Each number is 128 + 24 x the weight over its row's rms, rounded and kept within 0 to 255. Layers, rows and columns count from 0. The size above them is the row's rms in percent of the matrix's.

# layer 6 MLP up, 1024x256, rms 0.092, rows 354-378, columns 192-255
size [102 101 102  93 101  98 100 102 106  95 100 105 103  95 101 100 102 108 105 101  99 106 101  99  97]
[[170 119 138 111 142  94 139 153 140 147  98 137 128 120 136 107  68 160 144 137 114 175 138 146 138 154  58 157 161  93 105 113 102 121 138 137 121  89 113 121  99 136 119 149 134 124  94 119  95 117 121 127 141 136 119 123 143 115 116 108  79 118 127 171]
 [135 150 122 109 169 128 142 135 122 108 133  93 101  96 129 116 139 119 139 129 145 120 153  98 133 135 138 123  98 139 113 142  72 119 134 146  96 105 182  96 148 155  86 155 141 196 145  92 123 140 128 104 113 121 164  98 137 138 133 112 117 118  78  76]
 [142  72  98 140 112 124 125 159 125 114 123 110 125 167 113 117 128 139 145 100 158  84 139 111 156 133 120  96 105  80 118  61 108 161 138 142  76 111 143 100 113 102 110 140 111 152 145 177 136 126 155 141 145 106  96 110 118 105 178 114 150 143 105 129]
 [128 150  82 124 136 129 117 103 161 146 126 125  97 111  95  93 114 115 119 159 149  76 103 145 194 149 117 117 128 152 131 124 115 112 135 129 155 150 160  90 150  65 135 154 128 140 139 116 154 125 134 134 129  76 124 163  94  84 134 119 158 142 104 146]
 [109 150 207 112 132 131 122 156 131 130 137 107 128 113 126 174 110 129 166 110 132 111 133 127  94 165 112 176 109 113  86 146  89 128 139 119 104 132 139 151 102 146 106 131 111 114 153 108 174 163 149 122 138 140 133 121 127 165 131  89 155  85 108 107]
 [111 128 142 101 104 124 123 134 125 104 118 134 127 157  99 142 104 162 129  98 110  94 134 106  86 135 142 124 153  91 110  98  96 154 108 125  94 132 105  67 125 135 106 139 116 142 127 119 151 101 165 143 137 121 106  92 123 125 124 129 154 139  84 115]
 [ 98 130 182 158 123 145 154 104 142 110 103 131 125 126 129 119 122 147 151  84 129 125 157 159 120 151 116 101 132 148 110 147 135  99 102 131 100 142 119 115 158 137  86 171 176 100 130 110 135 121 167 109 111 128 153 107 100 116 137  80 163 141 144 118]
 [148 125 136 117 128  92 150 132  99  91 114 126 133 135 185 151 101 149 169 110 120 112  98 108 128 165 120 130 128  98 137  88 106  88 109 145 132 108 130 111 138 104 128 133 121  98  90 150 162 150 146  77 131 147 121 148 126 146  99 154 135 161 115 134]
 [ 88 162 139 114 126 113 145 143 170 103 133 156 136 122  96 119 124 132 137 135 113 101 185 111 181 120 154 141 136 202 133 161 109 125 130 146 134 137 132 108 149 161 110 137 144 133 152 157 105  90 155 130 142 163 140 137  85 116 147  85 124 128  99 142]
 [ 87 158 130 124  91 151 163 142 119 175 101 122 141 152 146 128 120 152 106 110 143  71 145  82 115 134 182 117  91 156 170 145 119 133 152 151 171 157 136 106 149 113 128 164 124 123 110 134 135 140 182 152 135 129 129 103 132 125 136 103 140 149 108  97]
 [105 104 143 161  94 124 102 126 144 122 140 106 141 136 143 150 110  94 179 132 106 140 100 121 115 191 138  96 117 129 107 137 144 119 160  81 149 150 131 128  93 143 117 105 129 126 125 189 109 122  92  73 147 151 145  85  87 147 148 113  90 114 106 160]
 [118 103 135  98 143 144 128 130 108  99 134 138 158 132 116  84 143 101 146 114  95 132 184 138 153 171 143 107 120 142 112 128 136  76 127 106 164 137  98  63 102 116 153 115 131 174 152 129 126 164 112 121 114 157 142 129 128 116 115 127 178 154 137 150]
 [131 105 146 156 137 125 110 120 103 109 112 131 160 179 160 164 143 112 133 125 137 172 108 102 114 140 130 128 159 130 148 100 118 141 115 168 146 123 102 120 125 143  56 148 154 109 113 166 143 103 125 102  81 113 129 110 125 151 106 106 116 148 124  89]
 [167  66 117 135 129 120 129 145 140 160 136 127 154 132 149 114 118 133 124 118 104 125 131 121 126 160 106 144 127  91  70 116  92 129 145 138  71 124 107  91 140 128 129 114 138 140 111 118 100 171 137 116 127 133 101 133 121 132 159 135 121 112 111 152]
 [109 113 111 110 156 152 191 208 141 130  65 117 116 118 110 143 112 102 115 125 163 144 110 133 132 158 114  97 150 149 140 125  74 154 159 165 120 149 122 120  91 122  93 145 130 151 130 149 125 158 109 113  99 167 108 111  95 159 139 128  93 100 139 117]
 [102 154 129 180 139 111 118 145 126  91 121 197 153 101 113 117  83  91 147 117 133 145 105 124 124 143 113 122 120 146 166 163 140 183 124 128 105 117  85 130 155 131 123 184 145 135 108 147 100  55  99 110 137  90 142 107 121 111 129  66 147 114 112 129]
 [153 116 167 122 150 149 152 135 123 137 100 134 147 142 109 122 137 139 144 134 139 148 157  92 125 147  98 140 108 141 121  96 121 132  86 132 120 131 139 130  80 166 134 138 116 123 105 160 183 113 124  69 157 150 122  79 110 111 168  85 118 141 118 123]
 [114 122 180 128 165 169 152 114 110 126  97  89 148 153 109 116  92 130 154 120 125 112 108  99 143 145 137 157 130 150 147 128 122 136 137 189 110 157 147 116  89 148 109  92 127 139 152 135 106 111 147  88 172 117 151  87 140 133 139  83 123 100 122 113]
 [124  70 171  93 121 147 141 145 171 106 137 106 153 123  86 134 105 114 131  74 119 117 117 119 131 149 142 131 132 106 107 152 141 145 130 126 101 121 121 116 118 143 139 132 138 122 131 135 114 123 128 121 169 105 125 137 135 145 166 157  93  82 127 130]
 [ 93 128 135 134 139 121 108 157 121 134 107 116 111 121 159  84 149 138 136 103 145 152 148 158 146 120 147 136  96  99 123 160 140 125 113 129 105 157 119  95 124 129 139 133 139  86 116 157  67 111 149 104 159  96  99  90 126 121 111 127 127 184  99 120]
 [123 110 128  94 139 123 179 146 139 168 117 110 108 122 145 167 162  81 148 141 187 141 104 105 163 186 129 110 151 136 135 130 151  83 144 118 129  78  96 111  85 156 162 163 156 118  84 147 117 120 150 145  93 134 155 104 124 115 120 106  73 124 122 150]
 [ 92 129 117 150 149 113 129 135 118 118 122 113 133 153 128 130 150 151  98 113 138 127 134 113 155 163 145 152 138 102 129 130  96 136 127 109 116 130 151  86 127 103  86 112 149 143 132 123 151 112 142 127 105 126  74 125 126 123 126 107 137 115 143 132]
 [ 97 126 152  76 118 125 187 100 101 122 110  94 135 136 116  90 133 118 122 121 143 167 104 115 149 154 143 176 194 130 150 171 139 138 116 137 120 154 125 132 122 130  91 160 110 156 171 142  90  86 166  89 118 157  96 104 127 144 136 125  91 138 104 130]
 [152 121 135 170  64 135 116 174 138 109 126 142 128  91 121 143 143 137 138 131 138 130 150 125 106 140 117 137 122 167 147 139  98 175 121 121 147 159 117  99 141 150 121 153 143 116 110 123 163 149  96 114 127 107 174 128 127 101 131 158 101 159  97 118]
 [103 137 112  83 131 123 139 118 140 102 126 167 117 122 147 119 125 132 124 108 165 172 116 157 127 128 104 102  96 118 120 141 103 136 165 141 113 167 107  76 156 119  85 160 158 162 135 119 160 117 133 113  98 160 150 121 122 106  93 143 135 136 126  82]]
# layer 6 MLP down (transposed), 1024x256, rms 0.097, rows 354-377, columns 192-255
size [105 100  98  88 102 105 104 101 104  94  98 108  92  98  97  97  87 111 102 104 102 106  96  95]
[[161  96 119  96 157 108 143 113 125 126 100  95 121 103 102  97 146  98 108 135 106  90 151 104 138 124 160 104 146 152 172  99 151 117 115 119 110 108 131 156 114 112 127 111 132 128 100 139 121 136 177 129 150  74 111 133 161 184 147 161 102 111 167 148]
 [129 113 131  92 148  99  96 153 110 139 108 158 164 157 170 120 115 114 149 126 109 126 106  97 111 132 161 122 112  87 156 136 119 164  91 203 131 129 113 122 110  83 149 126 152 132 110 113 146 132 102 159 138 116 135 118 131 137 142 145 143 151 206 118]
 [ 99 158 122 109 112 112 170 141 120 125 128  99 131 157 119  98 124  84 124 115  94 128 164 105 114 128 136 113  87 139 160 115 131 132  95 128  82 140 150 183 119 110 144 136 149 132 126 112  78 118 118  99 131 123 128 139 149 112 173 108 129 121 128 167]
 [148 114 153 125 123 145 135 163  97 109 116 151 146 174 177 144 120 117 127 102 123 162 137  81  78 116 125 126 142 135 110 162  95 124 128 142 104 114  94 122 134 153 158 122 144 154 138 142  79 125 104 116  92 157 120 117 123 144 115 148 110  96 104 154]
 [111  83 152 174 174 124 148 161 146 143 152 151 132 115 114 127 103  87 112 175 139 131 159 161 140 107 133  85 127  80 127  85 121 138 104 110 134  98 133 113 167  91 131 121 132 180 130 128 117 126 140  77  99 111 125 126 143 108 159 155  99 162 161 159]
 [145 106 118 156 146  98 153 101 108 107 151 121 108 140 110 130 133 105 160 115 143 131 157 143 170 152 133 135 138 130 125 107 120  96 132 121 109 107 106 127 164 104 127  70 102 128 116 117 129 152 129 160 151 147 136 104 156 138 179 137 117 152 109 151]
 [ 98 138 114 112 143 130 146 137 146 120 199 167 152 120 145 106 140 110 120 146 127 120 131  76 119 131 147  95 106 136 130 136 130 120 150 147 119 119 123 116 120  83 143 146 150 151 176 151 111 123  85 149 137 131 126  89 128 144 129 148 105 137 106 127]
 [112  87 155 133 120 137 154 125 140 122  99 135  87 134 121  82 111 128 147 120 126 139 134 141 112  80  78 180 126 160 111 147 105 156 117 157 140 134 141 140 107 121 132 145 120 159 165 144 131 110 174 121 119  78  75 148 129  99 109 111 127 139 172  93]
 [135 138 131 107  99 183  87 131 157 115 151 146 124 121 108 139 147 137 126 169 130 130 124 155 171  98 118 160 107  96 146 107 116  90 139  89 161 169 118  84 139 111 125 134 129  99 158  92 184 123  87 145 164 137  21 105 129  94 116 153 116 126 151 107]
 [157  95 138 127 137 158 110 102 173 142 142 151 105  95 100 126 126 120 129 117 127 155  94 116 128 164 132 122 110 117 122 100 139 112 100  97  88 121 107 177  49 123  88 130 115  91 180 140 170 144 117 137 138  96 136 138  81 110 120 113 155 115 124 136]
 [ 73 142  99 138 101  89 113 151 114 178 114 149 107 186 106 101 102 122 146 145 110 145 145 129 148 111 134 120 131 113 161 130 126 139  83 157 111 188 128 142 150  88 140 101 166 139  89 120 165  86 131 162 158 111 163 122 131 162 121 156 121 105 169 111]
 [111 153 125 156 118 134 133 138 144 104  88 131 152 126 112 182 132 160 123 122 140 161  93 143 121 140 142 123 115 112 133 157 137 148 104 134 114 153  76 136 134 122  38 142 147 135 134 104 154 125 184 162 104 136 134 121 126 142 136 122 116 135  96 123]
 [106 113 134  99 161 124 136 127 107 161 103 156 101  92 139 134 130 133 155 145 110 106 129 177 147 143 107 146 146 142 125 149 161 117 146 118 107 112 135 168 117 156 127 138 138 139 117  93 138 148 127 142 122 133 125 134 133 129 124 140 185 125 133 143]
 [106 130  96 106 145 146 139 125 172  79 135  74 125 110 137 142  97 122  95 162 114 138 123 106 117 109 133 141 136 157 103  90 144 100 158  96 173 105  53  72 121 158 138 125  87 132 145 149 115 106 140 128  94 125 137  89 153 159 143 109 137 148 142 126]
 [148 102 137 124 119 152 126 108 105 147 141 125 143 112 129 162 152 112 125 123 120  94 136 117 112 111 126 163 108 132 142 140 117 139 122 124 143 114 119 140 159 128 115 137  90 132 157 106 109 108 145 146 145 139  99 162 147 146 132 153 174 167 154 109]
 [113 160 108 133 150 147 133 156 115 119  97  57 136 114 137 149 154 126  86 159 130 119 161 134 122 144 144 117 105 109 120  72 124  95 132 143 125 102  97 123 148 195  87 102 126 118 140 145 150 146 147 137 154 102 120 135 107 115 100 144 141 106 118 115]
 [ 96 132 110  96 141 110 157 136  87  82 138 122 139 123 146 106  90 163 137 124 125 111 142 135  89  92 141  92 126  96 119 149 123 133 143 120 131 102 145 131 138 161 110 115 161 158 131 105 117 159 151 188 110 131 110 140 134 157 112 131 130 105  96 100]
 [123 164 179 127 136 145 149 152 133 136 116  84 147 161  90 110 140 154 156 109 148 135 109 123 132 150 109 124 131 133 135 154 123 130 150 112 156 111  97 180 138 137 149 163  68 127 163 143 119 134 103  91 131 164 111 115 134  88 139 122 159 117 156 108]
 [108 103 112  92 113  93 118 137 113 142 127 106 133 113 134 110 115 100 150 141 131 142 124 138 152 152 128 122 107 127 149 105 176 147 157 140 154 111 146 155 179 122 154 124 148 146 103 105 134  90 107  84  79 144 127 138 120 120 162 114 117 163  96 192]
 [116  99 132 119 137 160 134 177 136 133 149 166 141 123  95 144  96 125 135 140 124  87 115 151 130 122  97 120 134  80 165 127 108 134 126 116 131 137 149 123 101 119 129 112 157 117 145 131 160 137 106 138 129 137 124 121 149 114 133  96 117 143 151  79]
 [129 125 129 101 159 118 166  92 149 115 106 133 147 148 114 143 148 137  88 170 115 134 115 128 153 143 136 135 119 141 162  94 146 168 116  97 138 199 152 179 167 114 126 151 139 147 122  87 138 109  86 144 145 127 134 129 102 121  99 120 119 142 122 102]
 [140 150 120 135 109 117 135 146 147 107 136 151 179 152 120 124 149 105 160 136 153 154 104 146 180 153  93 162 132 118  98 142 159 127  92 107 127 151 120 126 140 146 186 121  97 116 106 107  81 122 151 128 162 145 153 130 149 168 133 156 130 134 153 107]
 [161 117 128 110 147 118  84 172 154 138 110 153 176 128 120 141 140 115  98 148 109 155 137 123 165 131  64 140 121  85 111 150 169 141 142 131 109 120 135 101  96 103  91 105 117 159  54 129 120 154 172 124 167  77 150 117 195 132 107 130 164 144 125 114]
 [119 140 123 109 142 112 115 138 128 147 114 104 123 121 146  57  90 140 115 158 127 153 106 124 112 145 151 130 136 117 100 164 142 100 139 184 124 103 123 164 148 133 129  90 105 110 128 137 164 104 128 163 128 171 110 103 110 112 139  84 143 113 133 116]]